config = dict(
    n_layer=11,
    d_model=256,
    n_head=2,
    n_kv_head=2,
    head_dim=128,
    d_mlp=768,
    vocab_size=750,
    activation='squared_relu',
    norm='rmsnorm',
    norm_place='pre',
    norm_eps=1e-06,
    positions='rope',
    rope_base=1020.0,
    rope_fraction=0.5,
    qk_norm=True,
    attn_scale=0.0884,
    bias='qkv',
    tie_embeddings=False,
    parallel_block=False,
    extras=['some layers without attention', 'local attention windows', 'gated attention', 'capped logits'],
    init='orth',
    init_std_qkv=0.0269,
    init_std_o=0.00573,
    init_std_up=0.0269,
    init_std_down=0.00573,
    init_out_by_depth=True,
    optimizer='muon_variant',
    lr=0.00136,
    lr_mult_o=1.5,
    lr_mult_down=0.7,
    beta1=0.95,
    lr_head=0.00337,
    grad_clip=1.0,
    warmup_steps=0,
    schedule='wsd',
    decay_fraction=0.743,
    decay_shape='linear',
    final_lr_fraction=0.0,
    batch_tokens=16384,
    seq_len=1024,
    doc_mask=True,
    train_tokens=180400000,
    steps=11011,
    dataset='wikipedia_en',
)
Each number is 128 + 24 x the weight over its row's rms, rounded and kept within 0 to 255. Layers, rows and columns count from 0. The size above them is the row's rms in percent of the matrix's.

# layer 2 MLP down, 256x768, rms 0.072, rows 182-198, columns 384-575
size [ 98 103 104 101  98 102 102 102 103  98 101  99  97 100  94 103  98]
[[ 90 152 135 155 106 135 142 165 143 170 108 113 117 118  95 108 129 126 143 156 103 147 146  99 114  82 182 133 122  91 113 147 149 101 154 110 127 128 151  92  96 126 117 107 111 117 153 110 118 149 116 112 168 132 117 134 131 108 123 150 122 135 146 111 123 155 146 139 113 123 151 137 153 137  81 120 111 124 151  83 106 122 174 122 153 128 134 119 122 122 149  83 115 125 129 153 146 125 136 138 162 141 138 117 115 116 111 118 108  95 125 129 133 128 148 118 149 124 119 121 146 113 166 124 101 101 130 124  84 104 126 136 146  99 121  75 127 107 182 137 164 116 143 125 124 151 141  88 111 126 101 109 103 103 146 124 188  71 142 151 130 115 149 135 131 133 160 128 101 164 163 144 130 120 103 108 102 139 106 126 132  92  96 107 111 152 165 120 127  96 168 165]
 [132 137 120 125 130 153 114 147 169 123 140 158 123 147 119  86 110 109 137 104 135 171 149 108 133 131 156 173 119 130 170 136 105 115 158 142 159 118 128 153 127  92 137 150 133 131 163 105 114 145 114 130 158 109 114 127 153 156 142 117 147 173 131 118 123 117 130 145 110  97 142 150 111 124 119 115 145 162  91  84  79 172 178 140 110 140 160 147 112 141 116 143 144 145 113 133 153 133  89 144 158  90 179  99 178 157 146 148 113 149 112 134 172 130 101 129 127 105 127 109 158 178 137 167 108 151  90  98 125 160 119  95 126 170 110 143 131 137 119 131  94 128 106 122 145 127 144 106 141 119  92  97 115 105 113 144 148 161 167  95 135 176 122 117 130 107 104 182 178 130 144 156 108 151 134 103 144  87 132 114 103 131 100 144 121  67 113  82 119  91 138 112]
 [167  88 123 133 161 125 115 170 162  85  98 104 143 101 132 121 125 114 151  90 144 136 169 131 125 143 139 167 172 126 122 113 116 106 112 147 121  84 121 107 123 121 123 143 127 145 133  89 153 125 134  77 130 154 123 140  91 106 147  86 156 116 116 161 148 122 130 160 153 181 139  90 129 128 112 109 130 165 119 144 117 120 133 129 130 118 126 123 129 163 123 128 108 113  84  65 108 107 117 139 118 104 150 131 116 156 111 122 161 118 150 118 104 107 104 145 130 112 132 143 126 118 137 126 105 134 117 110 123 116 173  91 142 137 122 123 119 159 148 118 117 157 150 149 125 146 116 126 123  95 154 126 135 141 152  99 117 117 175 127 116 123 117 123 133 115 112 155 140 133 118 162 143 151  84 172 149 115  94  82  84 163 110  70 129 145  84 148 149 145 142 146]
 [118 161 123 178 126 119 161 106  84 156 124  84 176 174 127 177 134 136 162 119 111 125  99 136 147 150  66 137 109 123 143 111  64 116 137 142 141 112 100 126 118  89  90 157 143 119 145 164 111 129 138 142  78 154 159 156 124 198 149 149 118 139 119 110 106 139  98 131 122 120 134 175 148 138 141 157 123 161 152 107 135 121 137 135 140 108 111 112 162 111  97 154 124 137 131  94 156 128 143 135 129 131  88 139 119 133  67 122 134 100  82 125 149 102 131 124 132 130  87  96 107 148 127 127 124 151  86 131 119 130 113 132 151 109  94  86  99 103  59 110 106 132 171 116 135 122 150  77 113 164 101 142 120 145 117 119  84 110 122 144 102 103 109 169 119 144 165 120 136 126 147 147 147 129 160 133 142 122 116 124  94 179 164 143 133 105  82 111  92 129 139 141]
 [155 127  73 160 157 139 125 121 129 119 137 153 118 138 136 133 155 159 144 136 178 145 147 130 156 139 127 133 115 131 163  92 145 130 122 153 114 111 150 147 117 102 166 135 156 131 159 123 103 189  80 140  84 124 154  89 182 140 103 146 131  96  76  72 138 147 127 112 158 112  98 171 125 153 122 131 120 144 100 114 129 109 155 133 111 165 113 134 107 104 162 139 135 134 129 162 150  85 132 136 140  92 123 134 115  98 149 116 121 105 126  94  95 145 135 138 170 140 122 127  84 110 176 175 176 104 137 113 123 152 138 111 105  94 156 139 126 137 115 146 148 156 144 129 115 149 123 172 118 102 174 156 159 153 108 129  99 107 116 146 148 122 165 147 114 134 165 114 129 161 135 108  74 120 131 171 184 106  88  96 142 154 117 123 149 145 147 141 156 127 166 155]
 [164 125 141 107 130 121  79 146 139 117 181 133 117 129  91 158 134 136 123 154 126 119 101  98  83 129 108 100 119 147 111  91 136 143 120  99 134 129 103  70  44 174 155 135 136 164 130 125 129 138 125 113 155  91 113 126 106 106 160 117 118 137 152 137  93 107 111 139 133 142 129 126 135 137 110 171 138  82 124 120 185 124 168 124 136 128 128 106 173 148 124 146 121 121 143 102 125  99  78 139 124 176 133 153 138 123 151 144 117 105 112 137 143 115 117 155 124 130 114 154 108 129 114 101 101 139  86 142 175 101 151 104 142 123 119 142  95 106 120 113 135 122 114 152 146 105 137 139 128 114 103 147 120 144 125 148 162 129 157 128 143 114 113 127 134 126 152 114 192 112 136 116 114 184 134 106  99  88 144 119 149 131 152  92  78 144 101 142 131 121 102  90]
 [118 148 128  93 134 119 158 180 109  79 155 121 159 119 124 157 132 133  86  99 103 147 103 153 139 117 151 183 123 173 119  79 151 141 157 155 118  92 119 111 106 155  77 154 145 125 134 136 126 148 102 140 101 130 116 147 137 127  92 124 131 100 160 148 126  82 127 114 156 110 145 121 141 163 114 118 144 125 116 100 164 179  90 122  95 113 131 130 172 107  86 107 170 145 114 134 163 119 139  91 153 132  57  63 147 113 106 112 135 130 143 114 156 116 141 123 151 145  99 120 111 104 142 120  98 135 124 132 132 126 149 149 103 101 123 140 148 139  96 127 133 124 130 105 151 167 168 100 110 111 120  98 150 131  70 111 122 112 103 184  94 100 114 129 130 111 168 198 100 146 131 136 146 117 122 132 111 132 132 118 142  82 136 107 131 134 129 118 140 133 130 141]
 [123 108 171 129 144 139 122 138 154 108 118 173 131 149 121  87 143 128 134 132 141  96 176  91 121 118 120  90 112 129 120  80 119 154  84 137 148 148 110 154 130 140 114 146 154 101 136 148 131 151 181 116 121 123 143  93 112 128 115 138 159 149 130 116  94 137  85 150 123 103 106 186 116 149 129 119 165  87 101 136 151 108 123 102 169 148  95 129 111 149 156 129 139 121 162 144 129 107 133 107 123 152  88 165 136 123 123 155  99 124 124  83 123 134 133 124 109 138 145  89 155 116 115 136 131 125 106 133 174 133 143  98 148 158 117 145 159 165 144 114  92 167 173 106 125 115 160 119 130  65 131 172 146 141 113 147 116 162 160 117 139 127 141 103 131  96  86 128 136  82 150 157 139  87 134 125 145  99 101 139 134 163 138 123 118 168 133 122 136 141 134 132]
 [142 161 127 169 125 142 172 132 106 110 137 134 103 120 106 109 157 177 136 103 124 121 125 137 150 127 148 155 108 155 143  94 115 111 123 121 125  90 136 140 143 106  99 141 141 145 137 108 130 181  77 140 138 158 127 135 141 134  93 153 133 132 137  88 130 147 160 144 106 131 109 120 162 135 200 104  76 127 140 143 111 134 110 118  96 137 139 142 134 142 159 112  74  91 124 126  95 104 104 164 127 123  99 161 136 144 112 127 127 130 120 122 132 161 103 131 131 117 101 104 116  82 163 137 150 119 128 141 130 130 150  66 135 129 140 138 128 156 129 157 116 146 170 106 115 171 147 122 110 150 147  88 135 156 175 114 141 146 149  98 147 176 112 103 116 183 156 120 154 154 146 129 137 138 123 101 134 135 135  99 135 108  84 129 100 123  87 128  91 109  98 155]
 [131 139 130 105 141 119 123 134 112 151  80 115 127 123 138 100 126  65 124 120 174 123 140 123  69 124 147 107 117 145 154 112 145 123 146 135 128 118 139 107 107  99 129 127 128 166 121 161 112  89 133 128  89 134 137  94  53 113  92 121 125 169 118 139 134 157 151 159 129 126 121 144 149 133 174  86  80 152 154  79 126 132  90 176  90 103 144 162  87  85 127 169 159 118 128 137 150  87 133 111  89 111 162 123 126 179 111 123 139  66 131 163 148 115 109 103 190 111 149 132 146 150 103 113 147 133 116 114 119 100 125 125 160 115 118  92 136 122 151  94 118  95 135 109 135 103 117  91 107  84 192 124 119 137 113 100 146 120 113 171 126 123 141 121 119 150 102 185 144 110 165 135  65 138 135  89 156 129 154 113 130 130 118 153 101 117 115 150 125 149 137 147]
 [147 148 136 128 135 146 136 110 110 167  92 146 118 117 127 130 147 113  90  89  99  79 153 120 140 126 133 117 169 109 115 146  77  86 127 153 139 103  99 158 112 120 114 169  82 103 158 132 120 106 109 116 110 128 145 138 155  92 130 132 149 123 157 188 142 165 107 119 103 107  88 101 139 146 144 107 134 126 137 146 145 124 146  92 146 139 147 137  97 106 130 145 145 128 149  80 168 152 142 137 134 107 136 136 128 135  98  96 135 125 159 165 113  69 111 134 131 109 120 148 129 148 106 141 119 134 127  88  76 133 171 139 134 115 150 121 137 143 110 130 117 138 153 120  91 122 155 137 171 112 140  92 138 107 149 160 112 175 122 129  88 133 110 133 161 100  80 121 127 117 107 142 120 136 118 133  91 128 114 119 146 134 155 162 182 102 132 154 134 153 149 104]
 [103 133 139 153 167 156  93 159 144  86  94 129 117 147  87 142 126 104  98 150 159 140 116 175 129 169 145 117 150 163 122 166 142 151 109 118 128 131 147 151 142  64 119 114 165 114 184 123 139 123 104 117 198 133 100 127 141 145 125 135 113 108 144 121  95 123 108 163 127 107 135 130 122 168 132 142 108 135 113  96 176 111 128 131 150 118 126 156 112 136 127 133 122 135 161 131  95 157 146 131 117 124 108 151 130 140 151 160 122  99 108 104 129  89 155 138 114 157 176 128 145 105  94  96  98 153 102 173 135 124 115 126 102 119 133 121 100 145 141 141 131 111 172 109 105 122 122 138 135 110 117 120 118 136 115 122  97 166 133  88 130 130 115 154  81 124  91 116 137 148 128 144  91  92  77 139 106 146 129 132 150 104 148 153 122 115  84 128 136 125  89 145]
 [132 145  86 135 142 150 146 116 101  89 120 128 157  97 159 115  93 123 178 177 118 140  98 182 162 123 157 109 128 110 136 133 163 116 151  93 160 168 125 138 117 124 126 117 101  64 150 137 131 153 155 132  99 144 123  96 140 149 126 163 177 101 119 107 153 134 143 107 143 154 136 131 133 132 151 142 152 118  99 128 112 150 128 143 143 133 100 159 124 166 110 160  83 169 119  96 123 134 113  99 181  90 125 163  89 114  96 119 115 126 156 129 110 115 135 128 147 158  45 152 117 124 156 142 162 103 138 114 111 146 120 123  80 124 112 154 146 177 137 126 104 144 135  77 179 126 164 125 125 121  62 151 147 142 126 144 135  87 113 149  98 123 192 114 148 137 138 136 129 146 130 119  93  87 134 120 150 111 146 105 138 151 125 100 127 116 173  62 116 157 124 105]
 [157  98 131 116 111 119 146 123 141 111  69 125 145 104 117 123 154  86 140  97 111 156 137 159 108 110 115 139 122 144 147 119 129 160 133 174 102 103 130 155 153 149 172 156 118 107  85 120 158 170 158  84 110 114 138 127 136 116 121 103 143  89 142 105  98 102 102 162 148 120 168 122 139 143 162  88 152 153 116 142 116 111 144 139 157 143 111 148 154 117 125 149 153 150  84 145 117 121 128 173  86 129  99 101 119 133 131  99 121 116 107 174 139 130 103 130 108 157 137 122 135  66 153 118  82 101 131 123 124 150 120 135 187 127 154 135 120  93 155 142  81  87 115 122 141 108 124 133 126  76 110 155 104 152 155 110 113 147 136 167 135 141 128 154 173 140  73 129 139 153 160 138 140 140 135 150 194 148 112 140 122 167  68 100 141 110  88 148 126 112 154 158]
 [156 141 142  90 136 149 132 140 109  99 162 130 134 146 103 132 144 125 166 114 117 144 132 141 114 117  80 159 136  78 162 149 143 141 134 163 155 130 135 142 174 119 140 136 113 134 144 142  98 103 131 105 140 107 145 111 141 161 108 151 162 160 111 110 115 150 115 150 119 153 127 110 104 121 111 108  69 134 158 111 100 163  75 159 100 121 108 154 108 132  93 159 136  97 130 135 136 154 138 108 153 147 114 158 132 146 124 113 151 145  90 134 103 101 106 142 106 129 126 100 169 122 138 109 128 163 137 133 168 150 153  69 116 150 122 105  84 146  87 133 142 124 128 141 142 134 168 112 105 136 150 123 154 124 122 174 113 143 185  97 159 143 113 186 156 170 128  94 121 124  94 156 121 168 165 131 135  96 129 177  85  97 157  94 120 143 160 133 103 137 126 115]
 [ 98 107 111 141 164 110 120 126 145 153 155 153 160 113 106 109 155 126 145 138 135 102 108 147 115  95 142 119 185 133 135 135 133 117 130 163 124 138  80 167 128 107 122 111 156 114 140 103 121 111 157  85 108  94 135 112 111 136 128 137 133 103 153 171 146 160 153 134 151  88 139 102 150 135 139 121 128 105 206 119 143 178 149 125  65 136 121  80 110 148 103 120 114 112 126 121 108 124  93 133 132 154 125 128 110 132 127 136 136 116 105 148  95 132 140 141  89  89 176 149 109 129  84 104 152 142  98 139 106 128 116 135 113 125  98 153 132 127 143 137 114 155 176 118  94  94 125 139 128 111 162 173 137 114 118 115  97 166 134 117 142 112 124 138 101 131 124 119 114 160 135 120 139 119 162 133 129 121 134 143 133 131 132  66 121 111 129 111 163  97 157  82]
 [ 89 141 108 157 126 136  99  98 157 158 149 133 131 128 108 163 113 109 129 136 130  94 146 113 138 109 146 114 120 139  81 136 135 114  89 168 102 118 107  74 140 119 117  86 142 119 113 138 112 127 146 113 163 168 177 152 168 132 116 182  91  81 157 120 152 122 110 139 163 132 122 107 124  88 108 133 110 102 120 121 118 125 114 141 103 147 120 101 142 164 108 114 145 118 132 172  87 107 148 144  90 141 176 126 155 137 139 136 126  96 148  69 107 104 125 154  97 126 142 116 136 126 109 123 131 188 124 103 143 112 146 140 148  96 110 155 100 145 160 135 115 125 110 111 153 171 103 132  87 144 116 150 109 143  96  96 142 156  83 128 162 137 131 110  79  76 152 145 136  81 140 133 128 118  91 121 180 129  81 145 117 129 176 123 172 133 143 131 109 162 144 110]]